Weights of a small transformer language model: 1 head of 64, LayerNorm before each block.
Each number is 128 + 32 x the weight over the matrix's rms, rounded and kept within 0 to 255. Layers, rows and columns count from 0.

# layer 9 MLP down (transposed), 256x64, rms 0.196, rows 104-156, columns 0-63
[[ 53 104 179 128  90 124  96 143 176 174 191 111  91 138 113 123  72  72 173 120  58 123 145  88 129 155 128 166 102 152 163 121 123 108 113  99 151  95 125  71 115  74 112 136 187 191 129  98 111 157 145 162 140 154 159 100 149 137 125  92 148 152 140 108]
 [115 142  77 148 153 160  95 175 152 135 136 108 162 112  63 147 150 114  97 142 140 193  99 133 149 146 130 179 105 115  83  98  97  98 135 165  98 104 168 116 192 108  90 128 104 182 154 112 122 133 156 104 121 182  40 147  48 142  81 120 148 127 124 124]
 [134 129 134 101 137 131  86 123 125  99 115 107 139 106 133 107 102  42  89 105 183 129 111  73 105 106 126 124 104 160 193 120  77 135 129 120 141 110 104 135 100 149 155 118 173 150 142 173 124 150 131 156 131 118 195 160 115 143 145 101 115 118 125 106]
 [121 154 118 132  81 138 107 130  86 102 158 131 123 125  95  54 102 131 153 159 167 158  96 189  52 136 147 161  95 193  96  82 107  74 114 100 183 147 124  96 120 126 162 112  80 112  93 149 181  74 186 224 158 186 185  95 178 170 145 131 176 167 101 120]
 [188 154 143 127 156 121 158 211  80  73 141 145 178  85  82 110 182 149  68 108 108 121 149 144 118 148 156 103  75 103 104 130 169 137  96 118 150 104  61 127 146  66 179 114 115  99  62 145 138  94 140  88 181 192 138 132  85 103 116 160 137 129 139 136]
 [108 134  88  74  58 110 189 141 100 144 161 147 173 102 127 109 110 205 122 177 134 129 196 160 125 137  90 118 125 159  84 103 165 170 111 101 129 134 135 107 147 137 144 116 143 113 107 157 104 107  86 124  83 178  39 127 123 120  84 190 177  94 158 166]
 [123 111  78 113 124 149 120 131 140 106 108 138 114 143  87  84 146 101 122 130 130 172  82 127 127 136 128 127 149  76 165  85  86 172 110 102 135 147  82 118 141 146 107 119 127 173  39  89 147 111 131 128  90 120 163 151 117 144 150 109 164 144 133 171]
 [ 93 153  72 172 186 148 121  88 106 129 121 131 174 115 101 129 116  75  89 127 188 151 140 158 165 134  99 174 128 168 102  96 202 125 193 211 113 159 114 120 127 138  90 145 120 136 137 170 124 124 107  79 162 143 147 120 135 122 148 131  88 119 149 156]
 [148 129 110 109 107 125 154 115  93  75 162 152 107 155 177  95 123 113 153 137 126  77 104 138 154 142 136 125 128 144  81  85 197 188 136  98  73 110 147  95 116 132 120 117 185 140 118 111  98  92  98 133 140  98 139 159 149 163 163 152  83 100  96 180]
 [ 95 151 141 158 118 110 157 107 118 143 177 156 180  90 158  81 184 119 185 108 156 129 152 109 150 114 120 127 146 155 137 147 154 164 212 156 105  93 199 113 160 128 108 142 135 123 180 116 114 132 168  81  84 129  96 138 148 106 141 148 177  98 104  66]
 [153  97 183 135 110 120 155 138 109  75 186 125 146  64 169 106 163 132 159 105 119 114  77  99 109 131 121 112 135  99 120 148 109 148 120 156 107 108 150 205 153 163 151 132 136 104 120  79 106 126 165 118  50 110 115 164 118 146 124  94 105 121 136 128]
 [124 149 132 110  79 153  99 107 180  95 130 161 137 125 103 125  91 134 117 167 157  99 116 157 170 140 119  77 122 203 109 121 136 150 127 132 185  99 107  59 152 102 160 159  95  76 176  90 107 130 103 143 145 143  53 123 127 147 153  92 148 149 124  94]
 [138 128 180  96  96 131 124 116 142 164 149 102 110 121  99 126 121 153 129 129  97 120 135 138 141 180 110  99 144 100 122 106 110 135 114 132 170 100 127 136 126 109 144 109 153  88 155 113 131 133 130 145 138 160  95 176  95 102 100 180 180  90 145 154]
 [137 116 166 135 163 153  98 122 119  63  88 152 132 135 124  92 153 137  90 154 101 134 146 160 152 144 138 167 134 132 146 122  69  82 170 127 158 133 124 134 135 136 162 151 164 124 110 138 157 159 110 142 143  98  81 124  96 128 149  92 125 140 103 170]
 [183 128 177 108 119  88 113 135 159 163 128  97 148  59 115 168 103 129 121 116  93 176  91 169 178 114 148 114 148  66 107  97 152  78  82 141  88 138 129 135 200 113 127  93 147 127  67 160 106  73  94 134  79 175 157  70 116 163 111 127 130 122 141 147]
 [159 157  99 114 101 119 116 102 156  83 101 185  56 104 145 164 139 119 120 150 112 142  95  94 231 122 135 120 178 175  70 137 136 154  99 139 104 134 151 138 205 133 110 100  77 155  78 116  54 117  63 148 120 143  87 174 107 125 117 141 155 167  93 112]
 [ 87 142  89 177 141 152 192 141 101 213 144 110 113 154 149 108  93 108 108 157 105 190 109 152  72 132 137 148  98 134 139  89 147  88 132 145  94 203 115 128 157 182 128 140 100 123 141  83  56  40 113 127  51  89 155 151 124 151 122 126 126  98 171 143]
 [103 181 140 137 122 164 137 116 208 132 163 127 160 108 154  92  91 111 159 118  74 131  82  79 153 107 208 126 108 141 157 204 119 138  82 137 113  89 180 165 119 136 140 106 174 139 131 123  84 163 125 138 153  95 207 150 113 118 116 146  92 168 159 139]
 [ 68 161 144 123 137 124 170 155 167 146 200 169 139 128 154 105  95 134 140 121 117 130  88 160 110 155 114 178 109 139  64 126 126 169  99 148  61 126 104 191 157 124 145 140 182 135 146 125 137  99  92 160 206  74 133 128 141 149 105 169 134 144 100  96]
 [145  72 110  62 138 215 144 133 110 142 152 103 100 158 116 131 138 105 133 153 178 136 115  98 107 142  84 142 214  95 137 167 203  93 152 193 125 135 129 116 132 106 149 118 223 129 145 126 118 132 157 157  93 114 143  70 108 117 177  86  81 140 146 150]
 [155 166 132 119 173 116 121 128 133  97 145 132 134 103 120 170 118 134  72 167 170 151 119 124 169 124 133 185 151  80 139 136 150 128  98  92  98 101 175 135 108 132  63 102 148  91 118  99 133 141 131 111 141 135 145 136 115  69 107 104  83 188 139 123]
 [ 83 190  76  88 102 147 177 112 145 109 175 109 137 176  85  78 103  75 146 109 152 181 141  79 122 122 103 139 119 145  39 145 181 105 130 134  94 116 103 172 124  57  70 104 188  65  98 172  88 140 112 181 130  92 146 185 129 107 177 187 102  95 184 121]
 [120 108 174  89 115 156  90 192 170 122 109  72 174 132 124 112 153 162 168 144 134 113 117 127  86  91  93 135 215 120 119  78 174 152 120 134 147 145 124 138 171 144  81 132 174 161  99  86 127 109  85 109 148 106 147 149 134  78 130 126 118 157 151 121]
 [112 138 133 105 185 155 133 128 140 149  78  75 119 116 122 135 105 162 108 185 134 118 117 121  72 137 124 137  76  97 139  47 112 115 104 161  95 162 161 131  98 134 173 117 126 158 143 129  69 128 115  62 109 123 178 165 154 166 134  98 187 143 150 186]
 [ 68 100 116 101 192 131 127 161 148 178 150 140  74 107 138 126 107 117  91 137 101 203 125 126 103 149 145 175 119 111 164 161 123 139 149 163  83 118 104 159 128 168  97 136 193 147 162 170 145 162  98 144 114 128 149  93  77  79 142 132 134 133 130 117]
 [133 144 189 129 169 112  97 113 146 179 169 114 163 117 154  68 172 186 159 108 127 136  92 119  75 219 123 148 157  80 143 133 131 106 156 162 170 107 141 130 103 191 106 201 132 142 109 113 204 126 175 131 144 103 173 115 127 165 100  58  87 141  93 116]
 [121 132 114  90  75 170 114 152  87 189 129 108 134 152 165  87 139 128 134 130 106 132 177 115 169 176 105 151 143 113 133 170 190 107 104 125  71 184 124 195 129 133 117 110 125  99  89 145 121 107 156 134 112 138 109  73 132 127 160 160 137 111 112 104]
 [161 190 189  82  63 167 119  84 166 163 126 137 154 157  90 144 142 130  79 102 102  85  71  77  97  49 173 111 127 180  82 181 149 153 222  47 154 121 136 164 109 141  83 107 134 199  89 125 175  67 131 154 181 109 146 105 152 119 164  33  66  81 151 128]
 [107 157  99 127 144 178 193 109  93 127  93 148 121 136 110 151  71 114 110 185 208 156 140 103  82 145 171 193 143 119 133 108 144  94 117 202 141 119  80 140 169 139 134 104 153 203 137 122 129 145 155  90 142 139  98 114 128 161 111 139  91 151  94 131]
 [175 155  65 123 127 142 156  52 146 115 101 174 121 166 100 151 174 133 107 121 105  84 169 115 145 146 164 138 138 142 103 163 172  89 140 150 127 162  62 149 123 137 143  99  65 162 119 105 149 110 164 154 134 137 139 166 158 146  89  51 122 120 166 120]
 [131 164 114 107 102 163 132  91 139  97  48 207 107 136 157 112 122 117 153 153 100 142 147 161  86 147 110 134 117 164 123 130 120 129 140 127 109 152 131 122  77 128 135  67 100 138  83 151 173 164 143 164 130 146 147 159 121  96 206 136  99 158  82 150]
 [147 102 106 135  98 103 143  73 135  99 116 160 121 157 149 148 111 203 148 101 136  93 149 133 158 169 189 122 111 122 195  97 132 149 131 107 192 146  92 129 156 122 118 100 214 138 178 174 114 167  51 148 164 144 111  79 105 110 126 118  93  92  73 188]
 [178 115 130 144  94 132 111 170 140 152 167 163 114 252 123 124 120 148 116 133  99 138 126 153 123 135 131 150 125  96 108  85 124 107  60 118 174 172 110  41 165 105 144 141 168 172 101  81 152 156  86 172 137  84 131  44 104 177 103 127  77 157 167 115]
 [116  88 152 168 102 116 140 157 142  82 161 128 171 136  98 139 166  83  50 123 124 153 122 142 147 119 105 160 131 128 114 106 165 145 127 163 147 192 109  93  71 113 127 139 128  84 119 132 140 112 114  99 124 193 137  93 113 104 101  72  20  23 108 121]
 [103  85  89 110 126  97  91 181 142 125 108 156  91 128 190  52 135 157 182  54  81 119 111  91  82  95 136 110 172 142 151 183 125 164 127  57 138  83 109 168 144 110 111 109 134 128  95 171 150 153 100 194 151 110 107 155  86 109 137  87 115  98  89 151]
 [111  67 177 165 116 136 157 148 140 133 155 103 175 150 146 118 138 142 128 107  89 102 125 126 107 125 144 169 152 173 161 135 138 171 148 120 112 133 190 110 115 137 101 156 187 158 143 137 130 123  89 118 154 101 100 108 128  69 137 116 141  89 102 186]
 [108 142 136 138 100 100 176 105 137 187  92  77 117 135 139 120  93 114 147 119 151 109 152  87 106 159 156  90 102  97 149 171 164 104  99 116 128 141 111 116 112 145 144  75 111 130 143 142 132 133 105 121 140 137 125 148  92 124 124 187 119  83 187 167]
 [106 128  86 116  97 143  80 103 147 157 118 108 125 132 104 133  77  75 122 132 121 147 146 144 136 145 178 125 135 118  89 127 143 145 142  74 118 164 140 100 119 143 133 188 139  66 136 129 206 125  23 119 155 144 170 131 151 135 137 156 127 138 112  63]
 [150  51  76 137 162  95  90  88 192 117 142  94 115 172 146 130 143 136 117 139 123 118 147  93 134 121 186 101  64 132  86 138 127 170  88 145 122 107 125 123  82 149 111 149 143 181 109  94  79 146 148 121 139 131 131 113 178 110 147 128 124 103 108 163]
 [ 97 122 113 155 127 134 106 150 114 145 177  94 131 134 120  87 123 168 121 136 139 162 131 105 106 181 101 162 164  79  88 161 168 113 151 121  91 122 136  88 141 143 125 156 128 102 151 115 140 144 153 154 150 116 146  95 102 137 140 155  79 208 140  90]
 [145  91 179 172 121 164 107 155 124 126 138  78 185  97 130 135 118 149  55 207 108 150 149  94 106  98 147 129  89 149 112 148 133 148 111 137 152 119 156 164 163 191 114 130 164 100 162 145 103 132  68 104 157 153 151 118 120  98 142 121 113 130 143 103]
 [ 91  92 150  67  83 117 130 103 122 141 104 111  79 106 103 108  83 163 185 114 169 136 124 160 122 119 118  89 145 114  94 167  78 159 154  95 155  87 141 142 117 134 151 171  84  69 101  70  74 119  99 125 129 150 120 121  84 176 144 151 174 129 196 117]
 [137  92 192  92 137 168 162 117 102  72 126 125  63  75 115 102 107  76 145 164 111 113 131 161 129 104  66   9  98 108 106  71 119 189  92  56 142 152 148 113  90 185 196 102 190 160 165 110 129  81 111 157  71  63  70 140 165 167 178 133 130 163 149 107]
 [133 169  88 140 113 151  92 147 114 100  78 139 133 145 113 160 167 131  95 155 174 120  82 128 158 120 144 146 153 127 135 119 152 158 156 134  98 130 109 170 185 182 109 131  64  89 119 156 151  97  98  97 156 105 102 131  82  98 130  72 148 180 162 125]
 [109 139 168 177 112 160 101 135 145  96 133 123 104 138  77  70 130 139  99 160 179 156 148  97 181  64 132  88 105 121 124 143 145 140 102 121 157 155 118 147 120 181  78 133 109 136  77 148 170 119 102 162 113 133 144 128 139  84 129  47 128  81  50 149]
 [120 156 147 116 198 169 166 169 162 158 101  91 146 165  83 111 152 179 162 131 178  86 102 124 108  77 119  96 118  97  84 109 141 115 159 103 122 203 119 107 127 127 193 127 147 164  96 139 136 132 152 103 119 118 156 117  98 128 145 135 124 146 129 172]
 [114 181 120 140 104 106 167 100 117 156 106  95 150 148 160 111 150 180 111 178  96 129 164 135 136 148 132 149 130 180 175 150 162  75 100  93  95 144 135 152 123 105  98 123 107 156 126 155 191 160 159 131 122 103  85 172 149 117  89  62  81  92 119 127]
 [100 202  60 150 166 116 116  84 197  77 134 128 115 150 146 133 135 110 108 104 130 134 141 167 118 121  95 114 133 117 121  94 123 139 130 172  82 106 176 181 152  67 144  98 160 117 136 133 126 136 101  92 187  91 149 133 106 117 122 144  55 174 133 138]
 [201 157 196  65 152 141 134 105 142 117 169 139 154 151 133  79 118 170 100 148 140 118 145  88 108  82 107  78  73 131  94 125 105 116 156 199 125  92 141 124 125 195 174 109 135  96 113  97 105 118 191 109 170 176  99  97 130 100 123 145  79  77 153 138]
 [ 79 146  90 149 103  79 117 124 111 129 125 132 164 139 153 140 160 149 164 112  24  46 152  82 144  95 147 203  76 212 100  97  73 182 148 107  82 106  85 148 176 132 135 106 188 171 108 160 159 131 119 126  95 172  98 188 186  92 202 126 169  75  69 160]
 [103 114 164 161 113 156 126 162 171 156 119 142 150 162 135 189  72 134 108 153 114  97 138 132 181 108 117 154 115 133 116 182 134 164 122 160 148 124 122 120 144 155 150 121 128 119 138 104  88 152  99 173 148  98 155 107 124 112 128 142  33 122 124  73]
 [122 181 152 139  59 130 141 125 163 136 120 152 168 137  77  97  95  95 191  48 126 101  46 159  83 130 103 117 104 117 158 112  73  96 163 116 118   0 179  95  68  84 181 118 146 143 141  99 140 128 181 102  84 147 153 126  99 154 137 255 145 185 109 159]
 [104 149 187 193 103 170 135 121 147  94 108 115 140 156 147 147  89 122  80 127 173 122 120 118 128 128 126 141  87 201 100 151  87 146 117 140 164 133 151  87  79 144 129 155 100 111 169  93 136 162 135 143 107 124 119 168 181 135 115  80  89 154 137 137]]
# layer 9 MLP up, 256x64, rms 0.136, rows 105-156, columns 0-63
[[163 138 161 144  72 142 114 103 114 138  85 149  88 102 149 129 200 130 114  69  71 141 152 143  88 186 167 183  69  70 134 139 129 111 139 115 159  76 130 126 196 167 168 153 148 117 200 149 120  63 157 116 137 154 153  81  59 153 110 142  95  94 129 148]
 [134 103 139  35 114 130 127 146  78 138 150 139 159 150 150 109 144 109 157 125 142 124 112 134 114 136 153 188 120 111  88 112 200  74 128 103 133 124 114 163 162 150  78 173 121 109 165 109 115 117 123 123 138 112 122  81 171 116 101 157 152 120 131 120]
 [150 106  98 187 148 109  95 123 148  75 100 142 159 133  98 118 115 131  86 147 140 123 183 127 127 120 185  88  62 125 156 133  91 174 153  61 158  82 138 229  91 130  44 124 128 191 115 184  57 137  90 165 115 131 145 132 152 149 141 190 187 189 145  47]
 [189 115  67 139 149 122 175 134 138 213 166 150  63 124 100 149 113 139 108  76 105 172 193 160 129  30 181 108 114 113 135 133  86 113 124 110  89 151 109  69 139 135 167  95 166  85 142 104 126 119 128  61 142 119 147  55 117 134  75 119 161 131 127 113]
 [135 102  77 122 126 145  81 122 131  77  68 125 136 136 105 177 115 131 159 152  93 100 161 130 133 161 184 102 105 179  87  80 143 160 166 158 167  98 155 139 132 111 148  91  97 140 128 144 138 173 156 135 167 122 138 146 124 103 155  81 170 146 117 125]
 [143 155 150 136 106 125 129  72 135 104 141 171 150  61 130 167 128 117  94 122 121 121 148 129 181  72 169 137 102 141 147 167 167 131  83 127 141 129 129  88 103 107 101 143 116 105 142 153  93 141 123  86 139 201 138  88 164  93 146 177 113  87 157 135]
 [154 180 146 109 128  95 150  98 162 137 120  89 128 156  97 149 119 161 183 141  53 115 136  69 117 161 156 107 137 183  96 155 122 115 135  68  90 112 163 101  91 159 131 124 107 101  92  87 152 118 156 133  70 192 138 112 126  65 121 145 142 150 139 109]
 [126 137 132 144 110 123 113 116 123 162 138 116 140 123 143 138 110 121 148  91 193 195 108 181 112 110  97 175  60  92 152 151 114  89 121 198 130 140  76  93  96 134 162 157 129 113 153 170 131 129 175  92 129 146 149 138 120 217 132 111 112  92 130  66]
 [161  93  92 106 144 127 108 133 148 179  84 156  82 156  47 146 131 123 122 140 105 110 174 178  58 166  95 195 131  68 106 122 140 112 154  93 104 171 181 137 127 116 155  96 165 152 102 150 102 100 136  90 156 120  90  81  84 139  64 168 114 146 143 146]
 [158 167  79 129 160 161 110 156 196 131 124 143 125 159 116 161  95 162  75 147 117  82  93 138 171 110 105 138 134 176 129  99 131  56 146  93 120 157 101  73 117 140  63 128 108 100 104 180 167 160 111 161 147 112  89 142 145 135  78 148 127 166 116  85]
 [180  69  94 101  75 147 145 117  79 103 121 120 170 125 174 106 173 152 105 135 126 141  82 149 128 101 110 133  91 178  99 101  82 152 150  88 155  75 107 205 118  88 103  94 127 151 152 156 160 146 136 119 131 178 159 108  99  74  91 127 181 124 161 132]
 [ 90 129 113 147 161 130 115 116 134 137 122 125 125 119 161 128 124 115 179 133 141 156 144 123  97 121 156 123  99 107 122 103 152 152 146  91 139 148 137 110 109 140 147 136 104 106 142 163 142 119 167 102 147 127 120 113 108 155 123 110  85 158 115 171]
 [134 163  68 102  71 143  96 125 165 118 138 110 179 152 150 199 141 115 152 122 117 185 120 141 149 132 171 127  92 136 125 143 168 150 160  93 134 137 105 141 160  93 125 122 129 107 137 132 110 111 111  98  88 173 116 217 101 168 200 101  94 133 115 132]
 [102 141  99 112 136  76 113 131 128 109  86 124  90 142 163 133 108 142 147  71 155 159 134 112 104 136 146 139 114 138 121 103 127 149 146 155  94 155  74 111 130 147  97  73 203 115 149 135 116 204 183 135 149 157  51 103 122 106  95  82 189 155 105 157]
 [224  94 167 175  76 137  94 155 118  94  51 160  31 124 128 197  71 110 181 155 125 101 110 105 232 120 185  79 126 172 107 190 153 111 129 102  87 135 109 119 165 124 125 153 103 173  35 140 104 150 123 123 139 111 139 148 146 103 121 171 129 173  98 129]
 [154  94 163 169 131 171  78 150 188 125 155 137 122 131 125 112 157 132 198 138 160 172 108  98 119 143  79  76 129 157 100 114 101 102 107 137 178 108 160 168  81  74 136  84 158 182  93 171 171 186 153  56 131  87 125  53  84  93 131 102 140  98 101  75]
 [112 152 111 141 116 115 115 100 104 111 120 127 157  84  88 115  90 122 167 122 102 135 104 187 129  97 100 127 147  96 157 115 223 104 129 152 166 217 124 117 117  89 122 181 106 145 122 120 180 105 172  90 108 122 106  83 118 138 168 115 160  64 118 184]
 [166 169 126 116 153  96 139 137 117 154 129  56 124 127 130 120 143 141 150 125 106 145  78 100  88 117  75 174 147 138 107  87 143  45 168 105 110 174 146 119 104 103 197 130 154 161 130 161 157  95 140 163 133 147 120 111  35 148 123 109 143  97 104 166]
 [151 157 140 139 144 164  85  91 107  92 143 107 121 205 110 102 167 183  93 103  93 129 132 144 136 215  92 168 123 137 173  74 148 104 152 108  92 101 191 130  72 102 130 149 117 133 179 117 159 110 119  97 131 165 144 102  81 138 105 164 131 125 116 144]
 [194 197 125 180 130 161 134 156 121 174 161 109 145 120 112 121 133 156 143 141  74 112  90 169 112 117 178  78 146 139 106  96  92  86 135 158 154 128  74  90 179 129 157 126  92 179  80 187  97 122 111 170 128 105  99  84 114 135 146  98 140 139  97  76]
 [110 154 148 166 178 120 102  82 122 110 123 123 122 125 144 152 159 197 160 116 164  80 169 102 111  73 214 141 179  60  96 169 133 136  84 174 108  99 148 103  89  77 167  96 118 101 161 128  76 117 149 126 158  89  49 158 143  85 105 182 125 175 101 141]
 [101 127  70  83  87 185 138 215 122 109  99 138  98  81  68 111 120 142 158 112  84 122 183 130 160 149 139 151 110 129 187 116 140  97 168 143 160 145 184 178  73 115  73 131  99 146 131 119 149 137 128 114 104 131 138 101 157 100 142 158 134 149 136  64]
 [109 147 135  96 133  86 129  79 209 154 118 124 103 108 154  95  65  98 124 115 114 154 146 108 111 104 112 132 155 106 182 110 143 146  81 106 151 172 186 115 103 120 142 116 143 137  67 136 117 135 125 103  91 158 121 100  86  95 168 170 200 163  81 156]
 [131 112  97 140  79 122 136 132 185 107 147 148 151 151  91 169 133 124 160  73 159 110 145 180 154 133 109 137 119 162  71  96 159 101 107  92 116 169 110 115  97 127 132 138 132 117 119 113 120 124 124 136 146 131 137 133 178 216  80 118 113 123 149 104]
 [172 160  79 121 146 149 155 136 105 126 136  94 121 118 102 159 172 181 142 123 113 122 165 152  64 121 143 130  64 172 127  50 160  87 146 135  92 115 112 127  93 137 178 142  66 148 123 130 118 149 110 147 169 122 191  86 148 183  56 148 140 112 123  76]
 [139 138 151  83 163 109 156 123 138 187 142 166 108 172 171 139 134 157 119 113 100 140 197  98 105  77 162  49 170 112 169 122 107 102 157 122 147 108 103  94 163 167 139 119 146 116  95 114 158 137 113 105 150 111  97 113 115 139 126 154 165 122 142  89]
 [147  39 155 159 153  84 126  84  53 187  83 142 103 150  84 141 128 134 127  92 142 103  83 138 164  63 163 150 108 155 143  98 109  81 109  93 171 133 167 106 155 140  76 115 162 107 144 104  75 119 138 181 152 164 141 149 203 147  99 239 138 127 135 150]
 [113 136 153 154 106 153 141 141  79  99 127 138 117  97 141 148 124  72 144  80 146 138  65 157 148  95 157 150 192 154 111 135 117  81  94 166 148 126  94 123 156  87  79  91 139 138 113 142 163 127 129  88 108 153 130 113 205 134 119 226 122  94 180 201]
 [108 105 108 112 168 102 123 118 180 131 129 124  81  72 123 161 170 121 136 114  98 135 130 139 149 129 191  47 119  98 126 156 113  93 203 177 153 116 131 108 104 148 129 147 144 141 144 128 169 128 125  83 146  92 147  63 190 156  80 152 111 174 139 113]
 [ 95 128 151 125  83 122 141 181 159 136 134  91 145 181 101 116 139  97  81 127  50  81 190 175  89 108 161 131 116 127 173  65 142 139 132 143 128 127 115 213 120 100 166  99 149 128  95 132 164 128 147 107 141 102 167  97 107 175 123  88 119 184 136 133]
 [141 134 143 118 138 172  79  49  95 134 107 133 124 121 178 106 180 152  87 205  95 104 115 106  82 171 142 144 123 192 173 115 119 138 173  96 191 145 140 154 118 119 180 119 122 159 172 151 121 155  89 150 133 142 141 141 111 154 119 132 143 217  65 100]
 [163 149 147 150 130  92  84 135 146 200 140 122  86 176 167 114  91 172 122 154  90 176 107 127 176 112  92 134  95 109 130 158  88 111 131 136 111 125 118  74 123 155 145 136 131 216 158  86 174  92 172 123  87 104 114 126  94 190 103 176 121 165 140 127]
 [123 118  87 144 168 138 129 101  90 120 104  99 109 139 161 152  74 149 129 135 106 154  86  84 175 104 114  88 200 153  86 131  98 121 191  91 134 171 189 135 191  79 106 141 131 162 117  91 155 142 113  84 107  88 143 151  93 125 125 124 167 114 130 128]
 [109 131  78 171 109 138 114 121 118 109 156 176 187 105 141 155 122 137 106 120 167 150 139 190 177 166 144 126  95 128  69 126 103  60 141 184 128 150 158 116 117 129  90  87 131 139 151  89 109 105  72 115 157 126  73 113 108 162  69 138 127 183 138 160]
 [130 159 161 149 144 124 121 116  98 177 146 170 130 116  77 138 127  70 207 120 112 126 119 129  90 120 103  23 100  95 173 192 149  44 124 110 135 135 121 145 103 132 102 144  61 142 135 131 126 126 153 167 101  65  99 107 102 105  98 163 143 166 151 166]
 [156 110  95 161 111 135  63 102 111  33 142 190 148 123 109 149 126 195 129 116 142 104  83 171 162  98 152 101 140 139 106 125 132 166 120 114 178  92 133 182 193 152 113 137 125 140 146  94  94 163 132 153 101 130 125 109 114 124  97 107 132 175 123 139]
 [158 138 149 101 144 129  81 122 167 113 104 166 114 174 182 147 149 157  98 136  93  71  99  94 116  99 141  95  96 196 104 127 119 104 112 200 161 140 153  94 172 150 177 104  76 120 121 168 136 163 126 171 125 174  33 174  96 138 146 103 132 129  76 112]
 [131 116  93 118 177 115 143 131 117 110 151  92 106 173 172 134 149 138 114 149  94 149 157 182 114 102  96 126 116 171 115  97 128 125 110 114  74 143 144 195 155  94  94 145 123 170 134 114 138 124  90  93 132 132  82 114 103 149 190 154 126 138 181  40]
 [128  94 121 116 134 157 125  85 152 115 105 114 176 138 169 146 154 113 124 164 149 155  63 149 202 101 139  77  96 155 112 130 133 162 186 132 169 140 126 149 113  82 140  74 144 140  64 147 108 147  66 117 130 112 116  96 136 168 152 146 130  58 175 133]
 [152 125 109 106 145 143 115 130 100  95 101 199 128 166 180 160 120  92 203  92 154  95  69 174 122 137  75 128 120 101 141 111 107 186 126 174 153 152 117  89 130 119 154 138 113  96 161 114 191  88 135 158  80  86 164 154 127 136 116 143 148 111 124  90]
 [ 98 132 173  82  65 145 167 134 103 107 118  88 142 197 146 132 158 136 178 119 131 170  85 121  74 125 133 148 111 155 137 113 139 123  55 113 137 145 114  37  98 124  96  88 163 169 124 123 154 165 127  73 142 139 155 101 152 168  77  91 128 163 156 117]
 [159 137 118 199 122 118 154 104 104  82 144 100 168 193 192 110 137 166 120 101  73 124 127  84  89 144 140 119 132  97  98 121 110 117  92 184  84 129 133 181 128 115 112 151 114 116 159 212 168  92 178 122  85 160 158 127 130 149  45 165 174 125 129 148]
 [105 107 116  76 125 160 141 140 168 121 165 117 141 183 151 130 128 139 157 129  91 130 129  97  86 115 101 102 168 122  92 159 113 126 114 116 156  90 164 106  87  86 181 117 173 203 150 125 153 128 158 184 103 143  76  99 130 165 107 109  98 135  98 128]
 [151  72 146 152 101 145 152 113 165 103 113 125 109  23 173 143 154 163 168 102 162 115  90 161 156 149  97 146 125  77 162 106 115 107 142 137 147 149 132 167 142  89 165 116 132 157  90 108 156 155 170 143 131 144 158 110 183 136 205  62 157 182 163  75]
 [170  94 111 125  86  96  82 137 148 142 164 166  93  84 129 158 154 140 145 128 123 132 222  95 124 111 137 140 101 118 188 116 123 124 165 165 131 129  87 157  88 161 127 115 111  89 142 116 178 154 142 129 151 149 106  91 143 105  99 141 165 141  80 146]
 [147 107 119 161 172  80 115 173  92 126 129 140 104 112 158 132  61 113 148 169 140 160  70 109 193 119 167 102 127 116 146 125  90 106 162 119 107 110 110 135 139 111  99 141 130 153 165 131  92  91 131 150  96 117 103 136 134 113 138 225 125  94 144 110]
 [138  87 149 133  84 120 111  58  60 129 128 177 101 117 102 200 180 118  75  75  98 139 175 197 118 109 133 165  94 110 217 143 146 109 112  74  85 165 119 176 143 143 124 113 177  77 118 103 143 130  94 165 123 151 146 125 133 157 134 138  54 133 137 180]
 [153  46 130 169 122 166 135 104 137 108  73 104 149 161  96 177 153 114 135 169  61 158 140 148 104 102 131 131 131 112 161 118 108 114  71 139 162 181 172 142  92  76  48 163 138 146  94 137 111 118 111 129  94  86  88 155 114 133 182 163 119 222 128 117]
 [ 72 130 114 139  99  90 123 154  50 175 142  79 107 109 130 146 159 128 138  67 141  90 135 145 118 139 117 118 102 112  66 129 154  99 131 162 138 151 109 172 114 109 148 119 178 175 139 123 128 147  65 112 152 134 138 140 180 151 157 195 162 171 140 122]
 [119 149 138 128  64 140 103 125 119  59 120 195 163 111 185 120 110 160  98 124 147 125 134 144 135 135 146 138 189 142 133 116 139  92 111  93  76 107 188 125  74 103 171 167 103  93 163 133 104 139 130  70 104 139  71 132  94 178  97 107 246 160 114  92]
 [ 87 157 149 137  81  72  74 146 137 106 117 143 155 189 207 142  89 209 234 151 121 112 141  85 161 137 147 130 138 146 209  74 125 107  95  50 154  81  82 113 101 127 125 203 180 133 141 118  85 116 156 110 150 159  94 157  65 113 119  97 159 146  90 130]
 [139 181  69  94  70 166 101 126 118 105 101 136 131 114 164 126  76  85 106 148 122 114 174 133 126 131 131 120  99 127 118 143 185 168 107 149 155 118  83 122 127 131 117 123  86 128  83  75 100 134 117  73 167 185  96  84 101 199 117 131 167 139  87 138]]